{"activation": "swiglu", "norm": "rmsnorm", "rope_base": 10000.0, "rope_fraction": 1.0, "qk_norm": true, "init_std_qkv": 0.0161, "init_std_o": 0.0161, "init_std_down": 0.0, "optimizer": "cautious_adamw", "decay_fraction": 0.947, "final_lr_fraction": 0.0, "seq_len": 1024, "doc_mask": true}
Each number is 500 + 50 x the weight over its row's rms, rounded and kept within 0 to 999. Layers, rows and columns count from 0. Numbers have three digits each. The size before them is the row's rms in percent of the matrix's.

# gate: layer 2 MLP gate, 1152x576, rms 0.0224, rows 13-58, columns 480-575
# up: layer 2 MLP up, 1152x576, rms 0.0214, rows 13-58, columns 480-575
# down: layer 2 MLP down (transposed), 1152x576, rms 0.018, rows 13-58, columns 480-575
gate13 097:535484515461505557494406539511451478501484475372523522539485462401520518508546463454490562569440563459437573491546469518485604457428548531572483534468522502424571530574574479495527519387440462540483419514468498447554577420549433533500480518492557564610477537506435414456541513513471493485
up13 098:396444370520553569524484378535445479465521472419393503529486507478509521495536544586484484502518526576590498527579663487513507381460546490469436387460457529535493410405464483518553566484467479453505529441487486502506407504462550522426467501507495556498487486557450514513500602508497471547
down13 101:427467398553565450498469478441513527498498551468473543539498483506501372530452498519494530558540611533549531491524583498562492503489453542446530430462456533559521474487510442508498538500482460483454505462439512513437576538402434404475424473513447481519437504582563481537550577496496479411
gate14 101:452505454500488481508401484453553459505460440546536519640491485553595473597417434539533492441486517485540520484538453508500564524595528566469463462506391511490452556487501459428491487552468586438545482492484511472540563461500548524506596509529479527404490449437485518445480571562440516566
up14 099:527452520511486492520376535535455536552473503458506441474540523588513516508450493531486503389444512468459571466506454446588603520492448523437448457529547475502435477509511437538530416550477482643517511525476574506479613549491434596499557540549470523539464464501556486491513500472529550479
down14 099:552501565526424480429509502582527541559486455457492485473558477602494604472474407500530428496527620499415468508429507447466535541445486506483431554397554550473534418456504481487467551503475464583535470437477598519451504482469511466589463502565497479644542499576496490393496569470569532469
gate15 097:504517557566460546450525417485499498523537556390530554536471534466534579501471486463519544487487473554424512439485466418478473510466489601465528526547512493358473524560442468478497479591369534497607452517585448583483439514422500566507561437584600497470491511404469469436516595477521454470
up15 099:357521434495503418582496520439546532489514517437520524529433446516419531438462544396549577554454501471421553443514526408440517459562519498556420532460481537479481582544532571411470482621510467575542481433438529581496460444527621544479554487534548523533465444511461567556452444466581511466
down15 099:522484490489460555520506555490416412527520435628462511477498463336537558552459465473564417496427522459513600569487541567561473491517536594541349492477468376520474491497564505431599547492434536518438435466497477563493451386536508470430478485496520487486530549563539448482527517421529575443
gate16 095:473509626502486440572481459420496522433472515426541609495547459631477486561480564474529498496398443531538531503538478477457646466600553552516546474432495458499541472536475473547481568498439521492490522444540526547418467438505516512474501533481521427449427523549502512451346484545586579447
up16 097:467515498463448484581410457455499537516485542412472520478487526512537519550528431585422476492542503470496564542531521433412438494481512495438470466477537580596460537479464517589555515427527410540551535490523411530531488475520571514349524568519518482544488493465410486548498466537538471557
down16 096:588467481501395456509458394428488603405523540518400595514532507582486455491475547532538534485501532570365585470554425484518586514590552563459437533472507486547457432617454562426497507481517582491563553459594581517430439483571388519502472437507525490423506533448503537544525513491484552371
gate17 097:495581525479498482536407499515420558507434521519557551520488444464550373535482470476432517486482534485436509469484438537423555486487502509446474510453477480462429461542499477470421522474560546510407453502556457468548500514510495543569587503573418470507479424366457489497518504446494555471
up17 099:340411456457510466446567430470433527570519573446466467534400488533556502491590479473471393485518521494507547464438494408470487521467610519537526404458454462452597410511589550562543506638472541530498495505501421469449565514511482574492463543467529416468430510534490541446529521465492520493
down17 101:590466462591443552521505539475508434517468562473497478590446442439550601450554524453447537584467471515579572503494502487451548535511432524518513527479465479557499583371457554386495519536501522533510486507515540536541507490520473522437434495419543570510531453574555511590440510557495475529
gate18 098:496472545480517486512504551408458549527451577516435609581424371472436476498465433513576455551568481483504494527530516462530497492434595476440552408460501403669407403499574443551492476506500543448507528493477442474521522504490426528498455516504456385414512424511556525640479573569477418557
up18 104:524365514453395407539550459495588578533460457444482481505451496546433417556453574555507467481544636433444458465432412476414407432464463513468496594524458438481536482472476480518459536502502566610492542497444478496501477462595619578571496474553498462489608493468492608530519492534525496470
down18 102:453571460588449465504501503514529498474502329455571410440499482496576604474625537480474446425508472454501534449500593392473523437512505560581418563572507508529483500497554505530487569551480537423536528473507556474530460424460465470528489504514560586552519560471539515490484496436456424574
gate19 101:504502562534502519495519491546434532538484528403458487543446487487487502481506543507543481430420529509451562558478542473521508445458425538589483419520471431440597451546510502513483443520440599512561558524455450528614473432535416443499516519469437384532489508493457469406446500462498558452
up19 099:531558511481511402587507548492526470509520504521554504448498428543460407482468519458393503439518574491578536460537433420471526517435515554440496533477471500434437461425617500577469471494451563518443500493470576486480597420450592498526579461473478564465446480515353536456474558505504434467
down19 095:553457574551619515550551498502441529518475445555480555610465371461419502506507546403476530533488538590609549445459457522524552472539473423493430515486464576522508419511595528473482536439541541450533511470522506468511507530511501466546501491497564506463455531430548399424500456523506458460
gate20 098:435566548486445501522520511466533591510479472515603533589536397572510574528557546547472518477565447491502553515487383479567602540540521514557457504513495511504455517601534460517532522489458596448562532477516445583486461442447448485668470397510409529384487495538569575597495464483421487338
up20 102:498493588470485558468443458556566524419424531500506491524501463555538564467492501534572439469467507599466500499566523525499529528473522492567455509607482446464499525552505490491429536514364543397540461554537472511490458456375414602550453530457469549488458501516519541471477473511490420425
down20 104:424507472444560540486404493556440507367482537507480484531497573522556589589545442503506441436465502502492469562378544547582479504521384531536494525549404500545486492441451504445520505436475522572470455469474537459516524441396479491474521488466564416417523543483458490508486493372491372511
gate21 099:488512463599492538493441440469534467465562481493503461533509552430507442541583461489508479499545547556488453533526618474434493375522525505479432496514515504537434516534423613467597517486513571528540506497498452524451471475573520444447468489495452412546539469513488539471550450642504522504
up21 104:461451520539531476520527573452431480568468519426473522473446477540550474454515549545493488528511587544545466490516546498489428493544511525473611473534492481506533496550432423509583407494467541525531501521501433445506556473587464525505497570462436512510453510533560400398556409542527503499
down21 103:560533542529539547499470592492572467487552437541433539668494570534488571457413625467426507393462541475523570513524464503473520576428589489641487501493446536484529465429594489494469533448523527507567470498583540461443481489454513499529486533502446469444505525535548439504415533585484462496
gate22 103:551571539484504477445469567522509561429460496546506445559496541497475397425468528499531508612475500468505467402499536479468574449576446529459538461447477464634461488460513542527483591594448520457533501512471550500618423464477553509491515508450430486510513523561466609487419506518508537572
up22 105:474557410550474483484541474475521509458530514439553591575483485480479526556433543493495516482415487509423549462459474553528385516552517536424510536502449507487535394545453538469443509416530558484497434507445556490395455541483475505512534474540452450437538445559543450488463483510455525478
down22 107:509512429423509354483514521568512556470407549533548522464508544536504576567483588518498447537388542453517532470464492418443418533454473532456513494506533489568459522500559511408459463392350575435515550426506538473472566536513558574492427428513535491548484477530509472511489560469453486506
gate23 108:555557561550526579476435453480499505489523599406440555560408462534520500577474531416494583469528409481521531556406482549421547563595512487516481493526490543419475586469422533432463413497565443515525532559474586437526467510483531509470488479481535412467503445508440492603454446521403441514
up23 098:570474506569455417444472464438515469505582584508484495540502488562524514465506438388535442500566458427533463486373534461601490530554598552538488508510472630446517450506480622497471423538473474501557587480484568501529472586431528428548518531441513572488543452488413460479456559478445528537
down23 093:447506562559498565508565431561417478524481459523525541286540621526482498497485515630452470515467531475449515432575507551414461549405451448475464529487494452545594495518475439431503485545455522500410534514473425556499495529430406493498566578498598539531519548481531575512533513546603448459
gate24 100:523508551499584479537433482490434491469431430456529495424481464470545502476465461485446473571438459510516507410510538543492561624459422511452512495463466465494490432501488483463515443520456484402514513461494518457528513517497471509470495450566486497434541492505496415501509513529478493434
up24 095:535438565558589453504536615452483539545607519570470520586550555494509499544582555464518541468607486484412523444489460423411531462574501443530525526506526540497502524589501492585540501480492502537450502508401558633544484407494410398481484495509521535404533518538494580483478437452499496399
down24 101:506566540462533455535488539479383517507494600484543477483506524374456526461520529561456516443582539517560489410534461509424438500511516489447510457416496418535552513461499553493559501531450493542565498485477467543509493404485452435501553485528517573511542512566470526493568572507503463427
gate25 102:433554466545501608530540470415480518437419479514401561484447532439449558498527538397488428432496510440460578543460544467541470497360503507370509473529471546552453469562510431517491493541419544519466555514523538413556555426427415454514436466502480494552541459494544473412517489518541515405
up25 099:508508501504471406401520520611517450467493454346503451431534500582527449376431495483591571604501559478567480413411531539573459517553509564532444477437599483485544444469446539600510427472527502523549396579495443573503491578583496547507482458505535509514458487501456563537427390578491558529
down25 099:414612494443488420481451537477500512531474527395511401536554480575519523509485590496464611571439439505498527512555498481560487494494505497564557368522544474512504560513410565514526479491495507500475492493468477510439505453408489425484521454492418565499499431624545537493450559517507406519
gate26 105:498490355435511547417440460384493474545570485517492495554415509496467504487478623448480537549543490461449589483505487468426499549434556489464589490444507484579445511520476472440405406543518529499590563407458534472493413546571500496514550534530548605469446563445506551442464479500514511481
up26 101:529489473461369593526439485449330583498477480471523579519438458366466493516498519484528568511491483461456538515430528475460491502389553440506461432487494560490458502425494461475408400553410460547424547502376560487447437482436592541444407523559471443443515496511465545428570542580473526429
down26 102:526536487641447460421518421448468535499543514506588497351474488536465465514511525601471486524507538571508567508555464547477576498462516467464575613528481517459474547465465459534426467476404563475470472456598533461403509466504476430494430511429506561463413590525505395566452442508451532500
gate27 104:550530471479483501481398521438467483491534552507424559580488494440502508454501377439495415439510483423666613449513572488465453491508614501506495472444519547483548545455442547594464464483559568510574461518439483558577496532523546514499486499439469514435503429483423447467411429533468552588
up27 104:565450557500550547401521455497539526565394490560535573592430454526386459479533484449472523487532455462614484467501469540449476556514501464448483435406574503526498506428496534583503463501504472503502539511477379471494479449471489530520520453415507438511450480558549470504502401509537588507
down27 102:525500586600482602460487460460446518527583423547507466335589437512562455549528453537555571468462587495484507571468474511494493468627501489484500515590468514548494490505510476558514482576493560498399547462589584483559485507578539469514526516568490394459431456451538394522490449510445548526
gate28 106:508477475615504555560534401463484540484447515470543547554438404497439543472492419514479529491375452445474531474482581444502435491508540449556445432505601523564520488499569406549396537520536435566466479523470480551633514471549493504478495391555518483429434520469518573549440499483434406523
up28 107:470528451499486545456552596431480450489507544496377501535486500552505520510501478553517448469440497535543434461443495471568487444472491464468366547494445515512433474452551508543530433511528499526447481499495384529519579530513648512518504534533401470496432536522580537514484535476516592514
down28 111:498553404482428504485577448507547497480455435509523532640446602460515434498503547440534499446460488541472491500502574466575468487532527464492522546583453526514519490472473477475509510413499515418555563504468510551477466607468524627354421518495497502469509456468574418424515489475372568432
gate29 100:501516461484460514528461475498510605528528455481570477479491534437509551500561625452501548556477534484423418553527493469490431466400425436570461510525481511436528514568547489433501504428548563420492483452482572508477545528499541469462480526559493509443553412474512486552440514420495463491
up29 102:473513508535408534420465519509556506522479350469583478545595491453482600586458452530447476465456518524439488512422562463492392581579521614551533539507460514567572423445421546517576467495437557433590556461536491519433422390564501479533530547455511540493502450502406537538509438564445578450
down29 103:487491471488529400559505477513515544559548478526557472446533491454551547504546492547488561558438593459381477511472526441472433632466491436552536415435418544498499542468558445480507505504472487427470522526460538566427470515571464495437474493542443398429465431435533498457536498431420457498
gate30 099:502484544561579451448508567471506515507468602504491562596552639516536498588536508415556519497495530447608467623503536439548508479520468444492541506487447502562481450473530533463461521468609564441533488488438464612479462535455592439511438529449526528471445553456584539572555513472417479489
up30 100:457408546457543456478509454484499496412502551508540492553555487601610544476542577640477538577501499467612487568415563516503573587480499553501504545430503523520428598564473515486588543509524510592503510431552490556500573442475480457516525393479573606532542540489448479539457466493510484446
down30 101:508424527488568477491549389439497506422427546547387553477525511460505528464525466496565478555451533614534430586566482460484495536474489551511476490430490445509521432491503483453486502474588555453459498531525460533452497518507519492496566432440525446454495652435540458561547545452512521518
gate31 102:549481516564535514536484556504522472563479464453540561518443541524500487524551550565518512510494463529501547400473543499462521484465477473500545645432482549520481524494438499405502483478506499490489523545558520506486490496484534586480404544510623479459603426561571475491376433575531430489
up31 101:572596515482465525521512392469440545580506471443519518445502563522539433525570476543545489499516483554502489473506521484551539432527518441541550534509559479549540501526479430513603526551495491437518517464480459488554342507523491506471415536380578450526440591428540576532528434568528451502
down31 105:456549505565580431542496495473538509510490587541583484539437474444454438407530504472434485551503537523512488507564464500510540537507384494476424522589541506477470516501570588445469448576459539533527441560465462551516498508477500472499511544450448475596475521535495614473522521393424567493
gate32 094:471588470537471573494463494500587490445430426483451444526567496479578544431492524460501490527517535512530575396483496458499535412437469407510445395501538508656510552458467454492487519469422533524549503535462368488498492507540460473458508481446514469497502441518528522444428413474380491562
up32 096:521499397460487498491465542572471459458462584651442479522528484500529424465459405425460564515456465521486581474507504556522512467469519495499418426517493565586403477542479451479543455413449465448531517575505518425478522434525493517518561479580462416428479475438477535492539535497444451541
down32 098:553424444463526509505542504601450478464482548545425548380463598569460415574429583391500381562547489499492474432489450558523508519521506468527516445416562530494418577505513468524609510478484487440447470500532517566495529465558493582493450446452427479409486460497579451537460515540411521582
gate33 099:506483465495407463529471385475532531476483568455492525553528506488603474536521579464511460485489563461439537508460546478446573510554490550424416490531494472440495507442467467562531567576533410452490450523499542595492469478547496498560584525452484474565507471433514556470472418468552461509
up33 101:467576435530528486452578535500514470553492511626486508580530469411471476535471476497502498373617429515581501462514584491510540492462391438476533616454395492518507562613558475425487514498504544467355482476431511522484543464449524531619522492508455424487569489521481480491446538501511601505
down33 102:545519469621407550567535598438508575556471484500539523549613480481468479518489418451561575519544550509503492461460414546488469479483481540473520559394525471479512552406423508483464506429502535470598495510455557641537495530509505590465475479482464495413474443495504501483448500469512519570
gate34 104:592533513538500497602493593487464492573454411541470453555491454489458523500475522508460537544465447527614473475527477495525516511492500486516527542589596449451530475540540489491480511583519558433558573480527520493545571559588445501517464422589557514543602397457484511543539462477552526498
up34 100:536510563536465490466464510496546557538478477408580421501473567437503546443374474559534568523531546456483528498523411552480490501511495561527504547537635500478553470519504493426517556487594450559517482575530582475532500501506439521513512529524509493561499491424447524525637509534577455486
down34 098:487513396445514569443559467503437599499497511521480465336444516531474472468524474535541520479558444512483533440468445446394445529508495497506532508538504524513427411473509590471547555503465457509425485492466438435443395533442576540529545503427527525520545579625533415470470531545608581502
gate35 101:486626487506510509527445572523534533514515496530495534484542500483477572441608526496522385554560431473457542539473504465573508507505488540486551414540504478482514469462584587477485469456487548553589450499451548519529473496520436509512435467506508497500610575482469603436498480515505427551
up35 107:593395528492456456528481586555520441531534504460482502495479441585469465429543480573511522523579556486480511610521484545561465553420493480567505451491500514415505521477487483513530372426531454422454526478550456450454585460410512530474443412459496489476542494498539416475508434507558501508
down35 104:454530532449459526494468547650502547451510545528519468683441436546480512532525442473511547443508546590498530510432463563477518500435511518523516528602543490501551546622597500486492484488494446500440446460554399439455491519387485483481517526461450523565406619567534407550515400474511526475
gate36 098:526492515502452488476455527507432464509541571498470567541511581484528481555455527516543444526466462541495384410491519430415412587479570516454547449534535514502460485572516486560518517590476572519529479463574464518457407628418497438523445530515564519482546555455431529427507534487546475572
up36 101:635496490508597480462555535479509546491478530519562419530528424461513558547567577506513489516548524521405510511536494392487546550572485532474421428521544472503416605502463517472527490510475516509442616484526516488421582535475396534534558455594456423547516477433525515466491412557387535504
down36 103:523546495506513593459478514502458554517601485456441486561586481481553526471540588463430567478602540522569462536460470548486496469518401526467477521537507451537563432453516470533614555576511430479541581525538489388415536444488406550445569535556480521600525492494531518540498533464552546505
gate37 106:555538419497470485505521488485541542327598544502472591610503503482637389477533423491598527511534595464526571516571439390525444445600447490540467491439510506466488509474484539553461444378457459527577524526483428517539569467504534470471440543506409509514528539510420473428537536526502490469
up37 104:465592489525501453440474473492434437525483382475607529473473526483445538539526436574549478482479530532542443526469606611488463567459537442436501389459509498544547382480480461490441564464579537414503425457480503509363503515477494463503573654500429457482464501523573489473601486486571466492
down37 105:502542507483568407369416518488593385580517459489526549495469524541447623508489466567546576507476485446462459503511537517489501468489601519473449481481543484551473441439610447506433476487437492406534519498474452493448522518389430471566579572558530465447415435483527586502548503426534490509
gate38 105:534621510528608513462536432428503502467505487484539500466535501455488545527501626361521480584574510455580538449492501475472473459492451474570422573533515549494590500538433529487436494440439502468549597534454492538461507451573484461466508550542432505463438458463536467517520482499548489434
up38 107:523508491536453537496503538466507452577427450624546500511501521601463526536510544531558530537514463557560555494487497399447559607518512471542440526441430553512550530471478475581483488526598420476567549499502486580483530526540503500502548494477480568444526543497529526408472410506454457535
down38 098:451507615441518474422453478470570517439403496466478524487527476416527496422445532490520415553635488527457467398463481522516547545532524508562423505541483436558537461436520526446474537518551490485542594479548510515531429515477525557428494538465455492495425405467467504516512506456501506530
gate39 101:516581499583512510443513498521601386463440452526531583514528592470437529566467441480465520413509451504524513470517556509478469441450486557426474464465589530499455471515494464539513456483464489494377480438502485564470524477488475534438574522474460452453554517402515489473608453569464545413
up39 102:489506543518477514470479504530556488478573457564531525505507485544534456492547434513533427470500522540552537405480419468550496404420445479530401417535504520568388467417481520590512464448476571503495466501435598503518492546535456473508523601473470452473539626496573559447441463495446550531
down39 103:448477541501490580516485477606555487466446476562523508504500574426561438581490423497485465426556576474461614388550505490432498454473549362452454421429503486574472577483492528454488447484516536462533535524442603558448484422573462560524573527454533433460508584382471552508584518509478501424
gate40 096:404462498508637467570437513470550471517511506481504494547556445464356614527521483528452498485550588452518494589518484491492425532466510483487518559548462490497453474540482444518524547444520483464560483518532591424487433555549450462459552465575405506482482462574562454572502544527512520487
up40 094:418576463502499442520490402503529435518516544482507538561577492528422438479529451411456545403511535580518538470408511553588551490382489527510562459538577582446453503508518461500447501445490471477476585594396552574520586540542481468533435510587459462565450509552412421510442466474479538540
down40 096:525489436508488546573458498519596493463516444550555559447425422580515520492466469508498502426496437536500522495498569487560509616453552533466487433535472506543467534462487479448448522414507504526442478514507534540476434482483556433516400482520496510560442587576475495571487463418504477503
gate41 096:506461435525539486574521584457553453450566448436540452586459431539439416540515504461431498487528542482542466561597497583552534410595393473452430462479498453483553593499384498549477470538490459583476589472515531490429408456514476468404455432459512595428490559464532486510509492452475554451
up41 094:502513481468570535447388526475457419505507457385465487478478477543492493511484498464539540485479504464548476498499485500512453444510436444469373495535534489499498508517441382549393562536469408499448581498602460447523488361463414498468419505442541575548469552522557554463419481453532483521
down41 097:503500487482464506479466567477519465479511480522566451440510558427380447520469493439506492490414489456565482483527487566536468479490424535476533533625536479549538549576555421467350516539554489508417484574449425444452498444406441499538483531453449536527428669566560504476463589525548493472
gate42 104:529527502529544526533433523548462532568556442552497486523519527474444463516555513480565663510648503493521465518580508461587557419571392539448475539513448496481479558508485497502463538393458665506522452542432489504552516505641540437568509536579482534468523486419514501511523522538527539483
up42 104:561578471464583564457532436477439431552570565478461491564493405487531505614528454506455459520499593564490513467560441500552545435558521469470536526520517511494345581504437491519509470551509505582486523467563524500467481533572445440477469553528438504467545516469507499525532485565497547460
down42 106:556514527553506564517492451483532482492509361606490541529428437585529486484419507413561644470587412507541486479510571401554538509534565481473458476504424518503529531540470485490507532439388537494429409564465538515511445438555501530476479569467478464401517562555530471463457506563577483537
gate43 093:449413508432521517487597502517535540496515433437457394486492418494472602551529493515499470499457545524476441528483506499515472595487606501529499482461544478512444497527577519498448534475451484553494481360529418459384492556465519428521496470465457729413534479514501521462558517485457487517
up43 096:554461538495423526467537382477489552537512490494522487558445507421507510450458534491432575412473450504478487560580529538515596536507528496416480511590472420532559609471434436464432419433476403533545522455502582647584588504537492500465442523543508547548584411443503359408495496538532507483
down43 098:503551474502548517517524455573416510577528541445556592488490505457523621547523483559426462461521508452522471455484520581528450488519488489508526397474568565495432574454529479515455552477479473543563507522532412475463549524466474511459457545479485602492539533550483563474511523506623526452
gate44 100:573549449511534466535556478421520509516557556566469499490514573496482516547563526431502525471501461541498365535508433570555493475471509528476450555527539450457534502466455498517478385522549579607509548434489496457511588519489554561447529548573483504495549536444481520500574561494454428483
up44 102:485486499563479521417468472509582486457421500445557524538491440466496485528454551493484439459441488468465524507416515475504515512484551562475560531620565439612545536548500508453474523512469549484504480516507475474412463422563609545593464486492503497473568463496439491505463404522529477501
down44 104:498471486481511465418551399548502495492411433506490467411430530495407484468508573509441458475559542407512556450524481532435447519531538470488512523439518534594547462539411574476503508528500535530483527480505458482499456531511503614483512480475431534454604412489477464472428422611529502376
gate45 100:513540445482595459464456542443471461633527490494466483516578538433547511499565547473396573499507546494573461537473543500555508482597493524527411434457449533556561478485473445515617511597502509473553424510492412417402466497499571461421502576481463478497569560442452506486477420444406431483
up45 101:538490434542529599526480492485534542448537414421563513475537479521461505477470492463516446476501461472469481556494608492520480516542491509510555451501369536499597438479424545492413517420423406590551467410526449571503555455512536467564544546449546522489445419481483517442449434442513518442
down45 099:472464426493528515459552484537520502485452551495606443408472495481543529418487374550429449582405469491527593496539567477493466561431554483493499443546514540534483511547425497476576443465546447462453477415516550543470459572584445469431514470536537410448576524503498532449476488535426546439
gate46 102:438541515525400536462454452503501547436458549418558516505507443416584508594535547540584491505500561525406562509476464362482493446528475525511468462494520514512475508510461598525609416534477624491516449393490450431484434434499519517466498472544563543520563418480481559578469511573461475499
up46 104:575517506622523437516439494535533422548490496397491487473459424517572538496460392584529544553511519532466578545566562500512470427638505534532418507585479543575525430547501487432470578510474541563401556510564528460481516589545484544461418520461404485481628524466539473522496537520539553584
down46 105:396515544470539520526442540499449517563456481570473513574449550654485498529436450401463479433533449582468546495428496476610496525490484502522498562404541460532493554397619457508486476492563483548518481569512581532542512483520461456472470564526508597387548504467532477544447505473412484429
gate47 097:519459434471502523488501481439493515419481570535517516631428531516619384486478528428508574477530556508541479477516602522453456527421478477463481541449471504485475491448622550483476492493448580513501514504592479528511551459530518504439440385515475554528470477461473420482481515437434548480
up47 100:510477488516394374481501467491530480566526478531535516468546551361483575531517395492396508561464407498468550489375549484458436535397479596528424488595545502465502532492380460499500552565665482504457477495489489576479480563509470524615492554527575500512515573515431491568485491448488520516
down47 098:519469471607508465513532500482570580552553546528558497586525474472504571519438503509474545423523474475466547413490611501450378558431414425440488575421509501394553478454526484399486398562584443480504481474416459494439478610475360451512463549503489466554523440477423470447493473563544594483
gate48 098:530538442508432520470523498528544443468498522414597488522492501471412482522578501452508617495545628464490392621514576460446529487484459403382552468523565398480458531525451456435566514554450542491467443468456542486578517468567476487469461569457496542511424493500497477451478479495405478482
up48 098:580531543472550410463464474496588570561500485481489422474532499472463623450448570506448502546468504490461477559440436505537486542508576554592525477478513513576552496447562586562402563562544513509498603450484392493486467580422468408509473440467574491479545591565406546490592466511564426444
down48 097:556565569497492428530460531467502539520516451448532382565541439526486517466496546493349505525439554469485561451545384604553481525542474533525473479443513558474556422482534512446492494546459571468456564453523547431540492553451410494540548462532534489525478491537446504524543478571524500407
gate49 103:570534425390534405573525500532513487543554541436453507481512589494525490523499553478622452434482487506467418463583517524431453512509592544486452472548571413517508460550527458425621443472533535500537589483470502506472490485561515457490541521567420501485585540524489476426518538527509500508
up49 102:467515600484556575417565555496526469591484467493427522499450513569488498541523506537535586480512506533525475432486524534471360586472537491392536525422523431549508383457510505506507487488477568469479567450443535563461516543491496547477382467503480478359515547451474425555516555467432500482
down49 103:437490598465495455407527471528494484491457504470619519613551462478545436505431506502410462444509455641499498469546561476496516577435526470537462518401447517450362537389557455569538479554432548483364466450557525583513493459454455634442466427555469483424545473541462490464510548545373420486
gate50 102:452506527482498526479509484526472499432564481478425501540461453487501538488543471477444486518478426558427505435489462474549498500515529546474483578557427508526484596463528580508510546492425476493517377467476548517376471451524483409482579496548557422349466501513430564565479404496471514496
up50 100:561493462447489468456536461441537465503555503469532496461479424552548583505535505500491514396568429451491496511573527581543556495501444630512598446503496429610550529426528358517521499603546447374495519561428498505587500521473476504426511461506512476478515466445548490554540576419562441446
down50 097:598498484525554534524534460519539527504456616589511526513620493526575448469471560474485462515516602460500513424475495430527532467580487506493512538552404455449490495496510577448468487435469464517544475378434496547555516507476451537443517438628433419436475433480476456578477560497470531525
gate51 095:501391498439472540526419489452464460548554514462555517568505602545491476521537537526484508465566476499497452425463475513581443524483505403523582473489380558501583540513504444505548476505545568548579432530542350493521496478478490536435496458493429525501511459491554542486447609468500423430
up51 102:577573556467521577493529421497506428487523548529500450517586402551599488507531497523449443531499453567424581616476451472532479495602511539398515507583516509496520518481414491459500501428512418549586559527391415457487529475473531510546477449535440500497562517556521469496499554605542489515
down51 103:444562546569486418558501466364506551461435520482371555603474462592529388537485486516452551543483583519537515458510540388594571492480535515401411514458463588483530490412498505539481500510473524419491549646535513522521535513593384569356469471516506465428449440480485542554427566430430542468
gate52 097:462588534612369438454530498509461562543470447609508465438527577458495510468467494586489404530490574524539483476557526540587507470504506534541503513430376549450455539502501560492522507533544554450359473524565370523566560531442581518478478558445471470506609467454476426485655473464522559387
up52 098:488521580432541539560543514502463464554495555538509518497568476532477455490460494513537568458533469518454438456512449433442445459555522524482480452562518565434609534506451565537546520406434497417594528522480608482443486508531528582526477480544577552398534524539509483553476533541517547579
down52 092:416473489412532464562547553510467445551446558438517491637527432456491463570528475541495491512517536565522463570476533401435410519491528357540535494491431527499476503499526428641567570409559560447557510494457504528531557507548473640460406503462561512422515548655538564506498544568498496507
gate53 094:445559551523523496544498497503572474556569488501570475535472567509550484595534530508468500552514473461537507550515554447490500435489562476463553471541526551451573547478476567535485523458412501577590510469499577525542412543440495419534477513492390506437519493471560582457494482537535460491
up53 096:468456510606440520519481574488474515473544517569496564550578493406487478479483592458568515545461513530468548554464488564619492466395480383543566522418572545623540505550514590476501489467484524502538528481426534387430505456480559519548505500524467535406464529494472557454510506472405462427
down53 097:467523486520474465495463495505443572514549523465513485498553468441488434464450565470545463546513496547512487507406475520420414494482506469481484499465546486518463473505475502455505530542371504440453489480543458462497509466433461469455509522446528564435461516467497620505465520529518489459
gate54 096:539516391443414581473519452469472472551552492459514483529465440496498527495527555459456570571456524540474507533366438476486471548581500449523512499506494592487486533589497400464512512524473469509517553437585565477549438438472461565485520455534516510397431522456418602350493539445523453491
up54 098:476455524493470504516488599508417494567479505524469532496457458532519449463463515544536489488428549414463548538520400478493541480434371557393499523559491511579492452476470429417618516504543572544562496577418387582573503538488524532450514547585495487499566456405507468530558526506571464419
down54 098:538504480509538460607492557462484539529453508501472493454578494477506379604506539456549512562526567483612553413508499552589449495456541567518529456478519429403506567495549535534524452507442458545514495463414499520635479544528509558477481484450464522462530472534543491532475528475584438422
gate55 103:520410467483457493525553495480502494472537516404522518519464361493470459495534532555510557486525537518442595447423424418515513501530442490471530398547544506502491535382495530458551501458445447468508476496499543523609544461550452532448464417465522461406481522497417520439514490570527397540
up55 101:469444462446469491475412482488618556429484556485457555500426471543514573474456529423537510578562487549578562530445418434462492539542510521454556526486402460559517510497463527507415478542582580453473490439541536486520584486467596533483438448438544569507507469458588485563531521571473501533
down55 102:554441475529506461531457507424557431489515468508485503476508509500469507508453547511501462517477563444422526535450438534513427417551411490589530546445486551501602525519506506420495439465495578549518552543558482462530453484527493454497451585592461468495477461461541543547519504509493530476
gate56 088:516513557433479554488484479506466517496542459499535462602555519520418522467582553530471443562482563449512625498517598363577532560503554523554458489468526484470472559571483511502610443430443615546484498498476429529523530481479527511511522529483521488562516486471423508511506435475395584564
up56 087:488552397466521495527536536443505473564467551455487496466477443574460544569565523475479530526520412541482481532541423582377537543624452494473561474455478517568518424503450512460499562615596561521608539530577519476536411532551465429552508454532502524472580487541541461539583443487501456462
down56 089:552552483429520460554543548476541534462465531531540541678506476417503602580503420445517418504440539475461378565522442498440545478564536430532493397468520514529483460581521571555553631553578475537521468477531482543613444436508542485546448410517484518445540568513514483565476401502487455470
gate57 098:516548568476565545473505504530520451572509434473492458498505532617522494508469552476498444574478495536497518583526493497483558485547545449496565542438544513530483556572569518571528479468446593523466584419508554560456543479482419450479553509440516536446558501450493417445514530441370535467
up57 098:461429476569546487521486494506471551517530470479541468494586471502421482499539517460395630541521470548487487497477420511602551455582402519498471423591464512460548470480479557479498499497565603470586353503430435464502509575561610417582438491572482464572547458507574553480443457610518493498
down57 101:447486464492522507506505464571438508480453528426506411402463508428494474436465425424444551548496539545542465513495514497476469563522460326564613545623473420599495504565488533466523545493481415493581477528450457532581508526517554529510408465520494420481532453542475537522465451496623521418
gate58 097:463530498586558536482383595527564522605380537575491472486423510526511472538534454504511477443485531488533556451453456499451505471530500604419514600495533406483469484535551481484441445452422514469507501585470505486508482496514461487532435502444577522539499531455439530488445468575449498451
up58 101:477466439524512517525384507460461458481513556461480499535481420364521489474426407447496442415490453487515456434470511488564488470460439445454583488522421490454471507542490499465454413529582557484597412575540534515485558596650668443632550494543467500485506424465472474483591497552447471463
down58 103:486430470420439552529462420419536489520505493525495554514476572460568386490610519436530486490555571534414541525602466577554490447488527481609587490509441511531557481479480496427515466543617523494591508544569542492441455608539513386403522565485361434569500475557519481461545534479410441508